config = dict(
    n_layer=14,
    d_model=64,
    n_head=3,
    n_kv_head=3,
    head_dim=32,
    d_mlp=512,
    vocab_size=2048,
    activation='gelu',
    norm='layernorm',
    norm_place='pre',
    norm_eps=1e-05,
    positions='alibi',
    qk_norm=False,
    attn_scale=0.177,
    bias='all',
    tie_embeddings=True,
    parallel_block=False,
    init='normal',
    init_std_qkv=0.0537,
    init_std_o=0.00828,
    init_std_up=0.0537,
    init_std_down=0.00359,
    init_out_by_depth=True,
    optimizer='muon_variant',
    lr=0.00323,
    lr_mult_qkv=0.7,
    lr_mult_up=1.43,
    lr_mult_down=1.5,
    lr_head=0.0068,
    grad_clip=0.5,
    warmup_steps=200,
    schedule='wsd',
    decay_fraction=0.333,
    decay_shape='linear',
    final_lr_fraction=0.05,
    batch_tokens=[8192, 16384, 32768],
    seq_len=512,
    doc_mask=False,
    train_tokens=112500000,
    steps=6171,
    dataset='wikipedia_en',
)
Each number is 128 + 24 x the weight over its row's rms, rounded and kept within 0 to 255. Layers, rows and columns count from 0. The size above them is the row's rms in percent of the matrix's.

# layer 11 attention value, 96x64, rms 0.141, rows 18-38, columns 0-63
size [113  93 105  97 104 101  91 101 100  85  99  91  87 104  96  87  98 104  86  97 105]
[[ 90 142 153 137 141 114 153  99 139 130  71 156 138 126 115 176 157 110 132 123 132 136 117 111 152 155 140 134 151 138 115  93 118 125  96 100 103 153 133 126 133 150 148 158  96 165  78 118 143 162 151 135 132 115 131 110 134  46 143 105 144 131 119 109]
 [167 121 142  99  77 136 102 145 140 169 121 128 121  63 106  94  76 133 181 142  81 130 118 117 153 110 118 136 125 104 159 155 132 141 124 134 117 125 141 149 142 110 133 153  87 130 114 133 125 147 137 117 109  90 163 160 117 106 106 158 115 141 110 139]
 [170 101  96 142 163  82 117 108 171  99 103 135 125 100 115 120 124 139 138 126 138 152  73 132  94 117 135 101 114 137 151 122 146 107 109 143 167 145 117 172 155 124 134 127 124 133 105 123 116 135 141 101 150 121 138 114 128 199 129 191 114 109 128 137]
 [ 91 130 135 157 156 136 132 158 118 110 106 110 116  76 132 124 163 148  92 131 166 158 125 153 159 127 123 135 152 105 196 120 134 105 147 117 121 105 127 176 105  98  88  96 121 114 140 106 112 138  78 129 121 149 128 128 146 137 125 140 160 114  94 157]
 [130 126 153 109 137 150 150 100 133 143 173 141 195 145 115 107 135 101 112 155 123 133 129 142 139 117 100 187 133 101  89 154 111  96 138 116 119 125 108  98 158 150  99 147 143 131 131 107 142 102 183 139  92 114 101  90 115 157 146 105 142 113 122 150]
 [141 152  66 124 161 109 113 124 162 107 143 140 164 103 105 113 130 105 129 126 141 155 144 137  80 124 129 130  92 166 113 131 137 114 149 161  88 150 129  76 173 118 135 106 100 104 133 146 116 121 116 101 140 142 146 125 160 128  99 113 150 101 137 181]
 [118 122 144 137 124 165 158  98 116  90 107 121 166 125  85 127 135 144 100 150 116 121 142 133 117  89 163  97 159 149 120 104 122 184 168 156 146 112 122 121 145 167 119 117 107 167  84 150  81 128 153 120 118 136  97 131 105 123 143 118 108  85 135 116]
 [124 115 146 116 149 132  79 107 139 139 120  99 148 161  89 139 136  51 125 162 137 136 127 119 133 125 116 145 149 161 144 132 113 151 128 154 140 135 132 120  95 169  78 117 120 130 181 132  70 110 113 129 137  93 173 143 149 125 120 127 141 150 110 126]
 [106 160 145 131 127 107 102 129 118 138 154  85 139  77 134 181 185 112 153 152  87 113 114 143 136 113 140 149 155 151 144  76 117 137 144 146 111 130 144  87 108  94 151 110 133 113 129 129 110 107 146 127 163 101 136  81 122  83 137 130 140 133 118 141]
 [168 161 142 136 120  92 122 121 135 119 129  91 135 136 114 141 127 146 126 131 110 117 134 133 115 103 140  93 114 121 136 100 114 118 160 106 133 127  92 128 116 124 178 164 153 129 128 157  59 137 142  85 116 143 111 166 180  95 153 105  78 149 146 151]
 [120  93  69 101 117 148 136 108  90  79 140  88 106 128 127 102  89 144 132 158 127 148 153 123 140 124 135 126 142 128 123 125 104 158 144 153 143 111 102 138 149 108 120 173 139 119 120 132 159 169 152 115 148 129 150 124 125 100 152 132  67 117 101 177]
 [126 117 129 107 142 112 154 118 133 163  92 138 100 138 165 123 106 148  78 151 117 141 158  99 100 110  92 107 165 120 156 111 129 100 147 131 114 108 136 121 156 109 127 111 134  73  98 164 167 105 131 126 136 110 166 107 140 178 125 151 175 134 138 110]
 [119  83 119 158  75 132 128 165 151 113 115 165 152  92 127 133 135 116 125 114 105  85 144 107 161  89 162 112 111  78 143 155 114 100 133 137 105  89 134 142 138 130 162 102 109 136 124 156 148 138 102  98 123 158 130 145 137 117 140 112 179 129 108 155]
 [139 119 124  91 134 129 121 158 119  89 136 164 173 113 156 142 142 103 128 145 120 174  83 139 147  84 100  97 131 124 123 113 102 124 124 148 108 175 140  93  82 164 119 118 115 173 131 132 106 130 155 150 145 150 140  75 156 118 128 115 153 121 120 132]
 [ 90 160 140 134 118 161 148 142 115 151  89 140 145 124 130 142 110 154 183 110 103 140 110 132 106 148  86 127 104 145 164 118 137 148 118 110 105 115 151 113 155 103 121 123  97 135 108 173 153 149  94 124 158 125  69 144 125 120  96 165 118  84 114 151]
 [131 154 113 111 136 138 155 116 137 140 151 120 137 150 153 194 177 144 113 118 115 106 130 142  88 140 149 117 137 120 141 134 167 131  83 141  94 153 117 151 143  77 120 118 132  79 158 122 107 120 153 101 128 111 102  95 135  74 117 106 164 128 112 115]
 [119 122 113 162 103 167 153 126 152  57 104 114 111 112 102 119 102 137 112 130 178 115 148 149 138 137 131 109 144 109 133 131 131 137  99 120 174 125 156 135 137 143 126 125  87 129 136 144 153 146 134 121 104 136 109 207  96 123 106 150 117  93 163 136]
 [135 120 106 119 124 122 132 159 129 138  53  99 132 104 124 101 181 128 107 104 142 148 158 145  99 148 122 139 112 161 147 117 129 136 100 125 131  99 146 116 104 153 151 144 147  77 137  94 142 158 172 121 151 124 162 160 152  86 116 101 127 124 106 147]
 [163  76 116  88  97  92 130 112 123  99 126 139 130 135  72 125 134 146 156 177 102 131 163 118 132 140 125 100 125 119 152 143 124 165 154 127 141 165 128 134 130 133 105 156 139 121 139 174 128 145 144  99 141  91 123 108 138 108  80 138 110  78 154 124]
 [136 118 126 153 121 161 133 186 150 119 132 137 111 143 114  78 111 110 141 148 146 120 156 140 135 124 131 136  91 129 118 138 133 136 100 146 156 119 115 117  88 111 137 135 135 140 143  87 127  62 145 135 117  59 132 114 133 186 151 133 104 117  99 168]
 [119 144 118  95 138 156 122 168  67 161 121 111 131 125 113 118 114 134  95 128 136 108 138 133 123 130 147  63 147 157 108 125 125 105 140 138 167 127 165 142 106  96 140 129 136 118 143 128 136 152 133 124 127  84 181  80 174 164 142 141  96 118 137 106]]
# layer 11 attention output (transposed), 96x64, rms 0.174, rows 18-37, columns 0-63
size [109  96 114 109 107 106  97 110 103  96 101  94  91 113  93  84  92 106  78  96]
[[146 160 132 157 106 156 114 144 146 154 139 116 113 104 136 131 111 121  78 146 135 112 174  80 131 144  80 110 128 104 120 165 146 130 155 108 117 117 167 114 136 148 136  86 104 119 165 149  90 127 129  77 149 138 145 133 106 152 131 121  78 118 140 159]
 [125 111 131 151 147  97 117 102 114 138 137 139 112 157 132 169 143 130 125 135  94 118 146 125 119 115 157 119 101 164 111  88 121 149 158  77 113  81  95  78 148 174 115 129 162 119 111 146 151 130 166 160 142 135 143 105 169 110 162 127  92 123 104 125]
 [144 122 152 102 149 129 140 127 112 122 146 105 142 148 107  90 121  72 121 118  55 143 105 128  83 119 132 118 120 131 151 102 182 123 126 147 110 156 136 143  88 124 105 132 198  96 135 152 112 124 123 167 128 148 126 144 142 141 154 129 147 119 152 120]
 [ 91 119 175 107 126 144 124 107 109 117 118 122 155 115  89 126 137 150 132 126 110 169  87 124 124 140 167 125 130 136  99 107 122 132 113 121 208 146 140 132 100 126 151  81 118 141 193 155 133 142 151 122 137 119 107 102  91 129 126 132 135 121 173 111]
 [184 126 110 159 132  98  93 133 135 119 106 115 104 113 146 147 156 170 118 135 171 156 107 124 155 148 109 134 151  83 162 131 132 150 131 163 105 128  88 155 148 116 129 111 117 122 111 142 153 110  75 123  88 151  67 141 143 108 127 122 134 136 123 109]
 [139 138  84 100 130 134 157 104 100 120 140 108 125 135 127 119  92 142 113 101 144  79 133  81 129 149 118 127 149 174 156 106 196 116 124 115 147 137 128 160 116 135 113 132 137 137 111  99 142 108 112 164  60 124 133 129 125 142 157 155 158 163 143 113]
 [146 112 121 127 123 135 102 176 143 173 126 130 131 142  89 126 122 143 112 123 148 180 147  95 102 154 111 115 102 107 123 139 108 113 149 155 136  95 156 179 114 143  86 117 124 148  75  99  97 140 137 104 118 130 179 122 149 152 132 101  94 158 129 135]
 [ 98 122 145 140  80 125 137 104 117 147 160 128  93 108 126 112 115 152 139 146 134 104 146  85 126 102 167 151 125 149 151 107 127  81 136 186 117  98 120 132 159  93 128 119  93 119 125 181 148 150 127 137  89 151 118 115 103 128 147 148 115 167 163 111]
 [135 124 133 135 102 106 121 128  58 168 159 147 113  93 142 142  91 106 145 153 138 104 164  77 150 105 139 149 125 115 119 143 166 113 148  91 158 120 121 149 142 108 161 101  98 119 132 100 133 130 108 161 162 119 130 145 113 161 137 137 104  95 164 127]
 [100 139  98  91 140 109 119 185 143 160 143 141 138  85 121 112 128  87 166 151 125 135 165 126 109 139 140 117 159 139 103 125 130  87 149  96 109 112 128 136 105 103 132 142 154  92 115 103 123 148 106 106 179  91 121 140 155 171 143 133 148 163 113 123]
 [ 96 125 100 101 139  89  81 141 134 169 120 145 121 166 143 130 133 148  94 145 115 123 115 108 129 115 199 138 106 141 135 131 122 136 108 129 125 138 162 134 109 136 112 173 181 145 106  81 132 135 125 113 104 124 146 169 110 146 127 100 113 162  87 135]
 [123 110  88 110 117 120 145  95 137 143 111  87 180 133 120 115 119 116 147 111 107 159  83 170 111 132 124 133 146 116 107  96 195 167 107 136 144 119 116 124 143  72 159 170 128 144 161 155 127  95 127 126 107 147 151 128 132 122 112 139 129 121 125 166]
 [109 128 114 156 115 148 110 102 115  60 121 122 150 112  89 130 116 130 136 159 140 144 131 117 106 110 130 116 115 141  74 138 155 140 168  72 129 116 151  98 124 166 135 106 113 158 129 144 146 142 128 124 129 100 109 123 185 133 141 145 183 141 107 159]
 [127 149 143 166  97 123 106 141 115 129 140 119 102 155  87 104 133 134 120 151 148 146 153  92 146 127 122 143 129 117 154 128 205 112 132 129  78 110 115 167 102 113 145 127  89 136 149  93 148 135 166 151  94 114  99 102 110 155 132 120 162  89 136 126]
 [151 132 116 126 155 117 162 131 154 153 132 120 123 109 152 112 119  78 135 137 130 114 135 133 132 122 143 130 115  59  97 137 219 141 158 125 152  94 100 103 115 131 168 116 134 106 158 109 111 123  93 105 144  97 129 140 142 123 128 139 102 148 125 163]
 [100 169 140 129 138 144 148 122 166 123 143 153 154  93 143 155 126 115 113 155  88 113 108 128 107 111 125 126 122 129  92 104 112 128  81 141 132 171 146 117  89 114 157 189  87 160 127 143 121 105 105 123 157 129 159 148 144  91 154  96 114 112  98 142]
 [111 104 128 127 160 112  99 128 102 113 122 133 114 166 144 138 110 148 134 128 143 127 174 117  80 171 116 109 142  81 177  99 174 135 145 131  83 132 140 110 182 118 116 114 128 118 131 127 130 146  94 115 186 112 110 109 124 132 142  95 138 160 154 129]
 [105 113 149 109 176 135 165  94  96 131 137 128  97 128 189 122 108 153 149 100 102 111 107 139 123 152 152 164 107  89 118 119 101 128 139 148 132 183 134 132 124 107  95 158 140 156 166 125 121 157 127 103 109 115 165 119 121 151  92 107  97 125 127 117]
 [134 122 126 142 124 130 142 125 137 126 109 115 125 125 154 121 115  76 167  96 101 130 158 129  91 142 136 143 130 145 106 125 185 102  99  74 154 128 140  97  93 167  95 120 144 164 105 152 156 137 117  76 119 103 136 149 127 120 170 159 131 139 144 161]
 [172 130 117 121 120 180  93 112 132 138 122 139 135 143  96  87 122 102 135 106 108 136 140 137 144 123 118  97 117 128 197 107  87 158 165 148 138 145 139 111 112 133 130 105 137 138 152 130 108 202 122 112  94 151  90 106 138 138  98 136 136 140 151 117]]
# layer 11 attention query, 96x64, rms 0.12, rows 32-63, columns 0-63
size [ 95  97  93  95  82  92 103  98  97 100  97  96  91  98  86  93  89  90  93  88  81 103  99  91 102 103  99  81  97 102 105  90]
[[113  99  97 170 132 155 120 164  81 136  64 182 150 101 153 148 106 146 130 126 141 117 114 130 144 128 155 134  93 103 126 162 167 151 115 109 142 111 104 137 117 129 142 156 131 109 150 146 116 120  87  82 126 134 114 127 133 110 116 118 125 175 117 158]
 [109 139 144 147 167 135 100 107 110 117  71 151 126 142 165 188 157 130 116 170 107 104 119 131 119 107 110 121 119 109 150 155 138  73 105 159  85 165 137 120 150 111 127 135 125 107 128 160 127 133 128 146 137 152 136 110 118 146 132  72  91 124 145 143]
 [137 136 123 103 158 163 116 135 115 153 131 147 117 128 141 132 129 121 119 143  88 106 113 124 126 202  98 110  96 147 148 118 111 134 114 104 106  91 173  71 105 142 160 164 140 125 127 150 107 119 123 145  97 128 148 162 162 102 104 160 127 100 106 161]
 [103 142 137 129 122  85 133  91 144 145 147 124 134 117 163 109 149 154 130 154  97 173 153 151 138 115 165 106  91 147 168 117 131 135 122 108 157 157 133  80 161 109 107  99 148 134 143 157 111 110 108 124  90  95 127 104 121 124 131 152  83 107 109 174]
 [166 125 160 137 162 121 142 108 140 111 121 124 124 165 103  75  84 141 136 129 123 141 132 137 155 147 118  94 142 153 173 106  84 110 150 166 169 142 101 148 116 104 124 133 116 134 113 131 117  74 150  97 130 168 116 118 140 141 106 101 121 138  78 143]
 [152 132 148 104 119 129 128 117 156 106 159 163  85 122 123 150 146 146 137 129 119 123  83 109 122 140 174 166  98 130 134 132  86 100 161 111 109 134 147 186 159 118 146 141 173 125 100 122 118  91 123 134  74 143  98 102 147 145 149  96 113 119 136 114]
 [128  98  94  87 154 135 113 115 149 144 157 129 156  73 123 137 133 167 132 140 116 134 142 135  86 114 196 172 131 139 130 120 174  80 111 177 126 115 138 119 137 120 129 116 140 145  94 121 140 127 120 108 144 126 128 110 176  85 105 129 129 119 120 117]
 [132 115 134  94 125 137 136 119 109 135 139 151 153 124 118 148  89 155 132 114 146  85 169 120 117 142 101 103 127 190 144 115 149 136 114 149  91  90 123 128 116 102 164 166 120 101 112  89 100 106 145 119 134 138  83 107 105 150 171 120 180 150 145 115]
 [118 120 120  95 163 139 176 160  89 127  91 116 134 145 160 116 158 119 141 148 149 130 100 102  93 135 106 115 129 101 114 115 135 158 117 171 141  97 133 142 120 110 108 153 159  83 124 163  91  85 136 133 124  92  98 154 134 115 154 170 116 128 110 150]
 [108 113 161 146 135 159 155 105 106 119 169 129 110 117 143  97 113 156 159 191 134 100 130 108 137 165 142 126 136 153  80 114 110 123 163 138 119 122 125 128 130  91 109 141 134 100 142 115 141  94 103 110 143 126 176 118 155 124 148  98 129 150  74 168]
 [134 175 103 114 137  76 196 151 122 141 134 110 122 152 146  97 150  94 125 175 158 125 138 105 154 121 129 119 129 131 123  84 148 115 152  86 118 168 115 144  89  89 160 132 108 140 144 126 135  97 120  87 143  97 137 129 145 113 137 117 139 131 149 127]
 [121 145 140 130 134  78 105 140  70 178 136 125 116 133 155  69  99 129 148 106 139 142 170 106  96 175 137 147 153 141 139 164 121 116  98 139 103 128 169 124 102 155 149 125 123 133 146 140 135 123  87 104 108 105 136 146 130 166 104 125 129 155 112 118]
 [133 144 159 169 122 169 127 134 124 129  84 127 120 116 132 137 152 139 113 102 154 156 154 157 168 116 138 127 127  78 145 163  84 145 122 152 120 132 129 153 110 144 146 126 106 116 103  92 103 138  89 155 107 113 128  84 109 146 109 168 135 160  74 110]
 [177 117 115 129 128 122 111 145 104 119 108 142 148  69 116 130 139 100 158 122 143 120 175  85  97 119 123  96 127  95 178 134 165 144 158 115  91 124  99 110 137 121 137 158 123 161 149 111 120 151 118 106  71 132 166  97 122 117 147 138 122 140 118 104]
 [143 173 130 114 173 116 119 160 119 123 130 150 149 128  86 120 146 189 160 133  93 165  99 131  83 120 120 112 149 126 138 143 142 133 126 117 103 128 121 116  99 167 143 126 122 124 131 103 187 172  97 141 129 126 109 149 115 116 105 104 182 120 120 111]
 [123 115 142  83 157 145 145  89 131  97 162 143 145 120 151 109 169 107 160 127 137 111 131 179 150 141 126 149 147 116 128 144 131 132  83  81 122 129 109 159  97 155 164 130 112 123 144 136 110 111  76 144 152 131  96 115 128 146 166 171 102 104 131 105]
 [ 99 137 116 158 107  91 160 101 103 150 110 128 151  75 113 109 111 129 141 113 136 180 130  91 129 148 129 131 156 162 131 156 121 110 156 125 158 155 174 136 118 137 126 102 115 124 142 111 149 101 114 158 107  81 121 168 124 142 156  92 138 117 157  88]
 [ 89 142 119 155 128 141 118 137 153 104 115 116 105 157 150 146 151 135 152 143 155 129 117 136 122 155 124 120 180 134 183 116  84 156 145 167 100 160  76 111 121 114 102 121 170 118 114 118 151 114 128  59  99 158 134 102 116 140 123 127 111 126 141 112]
 [101  84 151  77 110 123 169 144 115 119 158 137 142 142 154 139 147  96  87 115 160 182 125  84  99  91 147 147 103 152  76 149  87 146 118 143 134 135 128 138 162 117 136 123 131 153 133 140 136 147 117 150 131 130 116 145 151 137 118  95 114  92 150 137]
 [134 154 134 165 104 136  85 128 130 151 165 123 113 107 152 153 111 115 147 102 120 137 152  81 118  78 130 186 110 121 116 119 180 141 104 158 158 118 127 133 123 113 130 130 174 125 139 108 122  88 102 109 145 116  81 173  98 125 123 134 152 113 121 116]
 [183 126 148 140  64 130 102 107 137 134 108 167  93 123 122 126 126 139  97 115 113 143 167 104 127 148  96 124 143 176  97 140 146 157 144 136 150 155 110 152  99 102 106 114 153  97 112 105 176  93 120 163 105 128 136 158 136 146 128 139 140 116 133 103]
 [115 126 134 128  95 128 161 166 107 138 166 146 139 140 104 145 127 131 135 106  74 135 127 170 135 112 128 158 168 147 136 123  94 163 115 148 128 119  95 126 133 117 126 154 111 143 137 177 138  95 135 185  87 136 134 100 165  86 117 115 115 140 109  84]
 [114 117 151 143 139  97 125 119 143 127 129 137 121 151 126 176 130 168 150 154 186 101 142 122 119 148 139 130 140 124 132 154  84 186 151  79 121 119 130  87 153 112  95 114 135 147 101 112 155 128 125 145 106 160  92  79 126  88 107 151 105 133 128 130]
 [130 115 158 168 128 152 140 122 168  89 143 133 125 144 164 105  55 121 141 108 122 131  86 130 130  93 104 134 124 112 148 108 127 136 109 136 135 133 164 152 103 125 113 153 132 132 116 105 127 116 109 143 186 173 137 163 120  94  84 139 150 113 140  94]
 [177  91  86 148 138  89 108 141 116 173 142 148 136 126 149 116 146 122 165 120 119 111 146 137 137 107 152 130 124 173 125  85  96  89 101 108 144 159 138 118  80 149 105 173 142 145 130  79 137 135 144 133  99 102 123 139 124 135 153 100 125 116 154 138]
 [141 104 156 124 159 134 127 118 118  99 134 117 134 147  67 108 132  96 153 127  79 136 154 148 123 146 147 135 147 150 147  72 134 149 121 158 113 164 153  95 108 181 115 112 167 164 114 134  93 145 113 114 154 123 103 131 113 104 145 102 104 143 112 159]
 [135 194 140 145 122 159 146 143 114 126 124 119 148 165 122 113 122 126 128 124 166 117 104 110 115 101 134 108 127 180 110 130 145 101 115 104 129 114 148 140 144 114  85 203 171 144 115 163 106 144 116 136  76 109 118 111 153 153 117 142 134 104 108 111]
 [105 112 137 120 120 150 103 117 144 154 118 122 100 106 143 133 126 171 112 126 152 115 138 104 177 186 117  88 117 125 154 149 132  66 114 131 147 125 143 126 126 132 163 143 137 173 160 149 133 129 119 118 165  83  89  98 102  95  98 142 140 111 147 109]
 [106 130 118  84  85 143  79 128  99 123 135  91 139 182 127 162 107 113 140 132 154 130 134 155 108 139 110 126 146 146 183 137  88 150 149 130 151 145 159 128 151 114 113 102 147 132 108  76 108 137  91 142 114 129 150 154 176 123 115 107 128 139 111 141]
 [145  90 121 112 148 144 132 164 103 129 101 114 110 118 112 124 117 139 172  85 133 116 128 129 194 142 130 150 102 108 148  71 138  81 112 144 107 151 141 112 150 105 134 123 143 156 117 116 149 135 120 155 125 117 126 108 125 158 162  77 137  87 158 157]
 [121 148 139 126  87 101 145  82 125 125 119 149 128 136 177 149 129 138 127 142 105 108 142 146 173 124 111 107 175 104  85 135 141 154 117 141 151 126  79 136 141  93 145 109 115 162 133 129  97 137  95 168 157 134 144 143 151 105  83 128  94 115 166 148]
 [110 118 134 134 148 145 127 104  93 136 154  97 131 144 167 119 125 116 132 131 142 146  94  69 155 134 123 138 102 162 144 138 161 121 144 164  70 119  96 163 120 100 150 118 165 136  97 123 152 135 125 146  79 126  92 161 131 120 114 129 170 142  85 126]]
# layer 11 attention key, 96x64, rms 0.119, rows 32-63, columns 0-63
size [ 95  98 100  99  81  95 104 100  98  99  95  99  96  95  90  96  83  94  97  92  79 102 108  93  99 101  98  83  95 103 106 101]
[[158 133 132 185 125 176 112 133  85 121 108 153 135 126 142 118 110 112 134 138 159  86 136  95 102 103 137 127 101  94 125 108 181 156 167 159 125 146  97 124 139 146  92 158 124 112 146 136  85 142 112 126 104 133 162 131 124 109 115 155 114 129 127 174]
 [161 141 166 111  62 143 121 105 110 151  90 139 135 143 119 111 101 119 143 120 138  90 144 161 169 130 140 130 113 113 165 120 162  79 111 133 101 142 127 132 161 144 130 127 163 103 181 129 167 149 120  86 121  98 110 137 121 142 126 128 114  99 114 110]
 [106  91 121 120 132 171 126 128 104 128 128 110 177 111 129 170 145 102 128 103 128 112 121 148 102 131 142 141 101 172 123 164 138  72 155 131 107 125 134  99 107 147 160 149 131 175 160 119  90 133 102 127 101 118 125  89 115 131 109 100 161 155 128 171]
 [143  87 112 148  81 133 118 130 150 130 131 108 138 134 166 174 139 162 104 109 133 137 122 133 171 105 160 124 127 120 157 144 112 148  73 131 144 134 134  97 141 123 126 132 131 146 151 115 113 130 163 103  46 145 103 121  89 139 105 112 152 130 150 158]
 [116 131 127 133 169 112 156  83 120 125 109 109  78 155 161 135 130 170  97 124 169 132 102 147 156 118 142 139 171 144 179 116 140 102 162 122 134 126 137 104 116 114 123  63 141 155 100 118 148 103 117 115 112 169 125  96 142 117 125 121 107 117 117  98]
 [139 111 123 103 130 134  89 121  93 125 137 125 122 111 147 107 139 153  90 168 129  94  98 148 103 148 139 125 130 137 183 124  85 128 116 153 101 116 141 145 137 129 141 156 121 139 138 100 199 147 123 157 133 102  81 112 104  96 151 182 137 123 128 100]
 [130 133  83 155 109 136 134 163 130 141 161  79 121  85 148 135 128 148 137 187 128 152 153 137 110  99 149 144  96 136 115 105 150 125  96 123 105 137 174 120 141 132 149 105 128 130 150 158 148  77 116 123 129  86 103 174 113  89 142 142 147 128 126 106]
 [160 119 123 100 162 124 127 156 101 132 135 140 119 110 138 114 100 112  96 132 114 156 156 120 161 136 129 139 161 146 161  95 170 126 189  97 113 119 133 135 121 112 115 148 160 105  99 121  99 106 127 153 174  89  81 120 139 154 162  97 144 145  96 135]
 [113 114  72 149 104 110 127 125  97 103 137 170 138 124 174 125 133 108 139 113 162 138  83 118 153 152 107 175  92 128 112 119 160 139 146 151 112 105 124 130 117 121 156 146 166 109 124  72 157 136 115 123  99 117 129 129 172 121 123 109 126 104 157 169]
 [153 142 108 113 146 136 102 129 151 123 140 140 138 111 191 134  99 174 138 113 123  87 107 134 114 138 111 136 121 129 135 154 126 162 131 163  98 114 105 106 124 120 129  61 164 131 122 139 115  93 144 153 131 130 102  62 146 120 146 117 105 179 121 108]
 [146  77 114 134 138 118 122 138 150 107 142 109 114 163 101  91 145  89 137 133 194 137 104 140 151 181 108 132 158 142 124 102  63 170 140 128 141 130  96 146 131 142 104 105 129 124 145 138 125 143  92 129 103 123 129  94 127 115 123 130 117 155 147 169]
 [145 126 108 123 153 133  94 150 154 143 117 123  99 125 158  95 152 129 125  61 149 137 152 136 114 135 152 130  95 133 140 133 121  81 113 133  97 147  92 164  83 144  89 123 128 160 103  97 108  98 135 119 127 146 164 149 131 139 148 111 166 170  99 146]
 [125 152 109 125 115 132 118 148 126 147  85 134 132 136 164 110 126 147 107  61 155 141 143 112 157 126 160 142 108 118 136 164 142 125 147 158 127 157 136 131 106  93 155 126  98 129  86 140  87 152 139 127 146 147 131 135 156 116 128 106  98  85 128  52]
 [114 119 103 161 128 174  86 144  86 123 114 116 144 118 116 139 106 105 137 121 129 161 177 114 122 161 140 105 170 122 138 131 124 160 157 128  70 149 175 152 155 115 109 138 105 123 144 119 110  93 139  73  97 133 133 136 122 135 128 141 121 163  90 137]
 [122 141 101 119 149 168  94 127 114 147 114 104 150 123 102 103 138 163 162  87 120 191 106 113 111  82 148 144 130 150  99 155 154 125 111  80 115 138 117 120 104 161  98 121 117 120 131 147 135 175 119 146 158 104 140 143 132 148 116 170 152 147 124 100]
 [114 157 122 114  82 161 108 140 115 118 148 131  97 164 154  96 195 108 128 114 114 121 137 108 158 104 102 101 141 160 109 121 108 158 131 124 133 152 118 131  99  93 160 152 126 130 165 128 117 134 124 134 170 145  87 125 135  82 138 105 112 110 126 179]
 [148 134 118 152 111 114 142 116 177 127 136  94 102  96 135  91 106 130 123  79 115 124 149  63 120 155 112 138 147 148 145 134 119 136  88 147 129 149  76 117 125 161 126 119 128 132 109 103 128 122 147 186 149 129 164 122 107 147 146 169 168 153 119 131]
 [130 161 133 156 138 149 132 142 136 153 110 163 131 123  91 119 192 159 141 117 133 132 118 181 146 153 128 134 158 116 170 113 136 142 147 128 101  94 118  99 133  98 143 115 111 137 100 105 163 131 143  95  86 126 126 105 151  97  88 138 137 103  96  85]
 [123  80 107 116 142  81 151 115 160 113 143 155 115 116 164 115 156 139  91 149 102 136 107 114 139 128 106 154 118 167 108 131 134 149  58 142 110 127 139 168 174 116 151 165 121 123 146 137 122 160 120 127 104 113 148 157 138 127 137 135  73 150 112 118]
 [134 136 134 103 144 116 124 153  95 196 159 112 134 116 118 150 125 133 153 132 133 141 135 114  95 114 126 142  95  91 121  84 166 151 130 137 127 120  76 177 123 146 116 151 151 136 127  75 130 132 138 122  93 140  86 184  98 119 141 116 117 139 146 109]
 [141 126 109 103 138 106 145  95 112 204 135 129 119 117 101 152 141 149  89  95 127 109 144 117 120 147 108 134 130 153 115 121  89 134 145 136 116 156 105 126 121 155 122 103 123  99  80 162 137 147 174 183 100 127 119 144 116 166 160 125 119 155 163 123]
 [107 101 114 120 103 164 141 107 115 115 134 146 129 114 154 131 149 135 124 118 126 114 143 186 109 132 158 135 191 146 115 111 134 140 124 102 129 103  65 106 158 138 123 172  86 138 119 155 108 113 130 148  88 142 154 108 157  93 175 121 105 119 132 107]
 [120 124 151 116 138 116 100 122 122 136 112 131 156 106 118 148 144 168  91 149  94  92 139 140 125 115 163 129 140 108 146 160  99 165 103 112 121 149 133 125 148 101 133 149 112 134  96 112 113  92 147 155 156 114 150  87 190 120  52 124 139 126 103 113]
 [112 130 166 144 161 111 135 106 128 146 113  97 105 147 139 139 128 160 163 132 137 122  73 123  95 123  81 124 175 102 145 103 159 108 109 145 133 141 101 154  90 111 116 138 142 130 130 134 112 130  93 157 142 122 137 160  94 107 113  68 100 123 157  96]
 [165 115 118 128 165 124 127 106 112 132 133 117 137 117 143  98 112 102 152  97  93 162 184 110 132 116 168 153 144 169 139 111  74  95 113 144 151 137 145 118 120  96 131 146 160 148  98 153 125 128 127 121 106 107 110 145 106 100 106 176 152 151 171 137]
 [126 134 140 138 146 120 136 141 115 112 111 109 118 126 148 172 139 140 154 114 122 166 156 160 124 146 127 123 123 120 152  86  83 120  95  71 136 125 164  71  60 131 156 144 169 138 144 105 146 158 124  88 120 146 139 120 143 123 153 141 104 154 117 141]
 [124 149 103  91 133 116 145 125 100 119  97 161 201 158 182 125 130 105 130 154 138 132 126 123 107 135 135 153 162 125 151 132 126 103  81 134 117 109 134 186 115 126 120 107  93 142 114 126 120 119 114 138  62 119 112 109 135 140 124 166 147 119 142 157]
 [117 131 122 173 114 134 119 121 172 195 124 105 107 167 119 143 116 115 118 153 140  86 122 117 166 149 164 113  91 133 146  88 157 106 133 104 132 114 112 154 135 146 151 120 147 136 145 113  69 110 124 135 173 108 120 131  93 113 104 151 133 105 136 153]
 [143 121 177 120 156 110 118 127 147 155 175 177 135 151 136 176 106 160 120 130 133 155 145  97  88 136 123 121 133 129 118 129 103 128 119 128 102 129 164  85  94 155 153 134  99 132 129  85 131 100 112 150  92 124 157 120 127 111 116  96 169 114  94 103]
 [178 140 140 154 141 134 142 134 114 128 168 103 101 150 135 114 110  77 167 127 114 116 123 144 161 150 141 142 141 132 131  81  93  82 112 119 103 118 165 118 128 106 127 138 162 115 179  98 111 163 168 118 124 119 152 110 123 134 134 138 131 121 143  68]
 [141 114 124 118 113 110 162 107 176 173 118 111 122 121 163 131 131 169 116 119 126 118 134 159 158  97  86 115 131 111  58 137 117 146 148 145 130 156 132 136 139 159 151 142 121 132 160 157  98 113 127 153 121 123 101  84 144 133  84 124  75 102 135 136]
 [109  84 152 117 134 142 146 148 106 119 153 116 170 145 150 121 126 147 143 118 157 154 122 122 136 141 123 126 116 167 143 117 164 132 117 135  84 127 112 177  89 149 153 121 145 103 103 129 135 137 124 106  99 128  62 110 139 145 121 146 134 141 100  49]]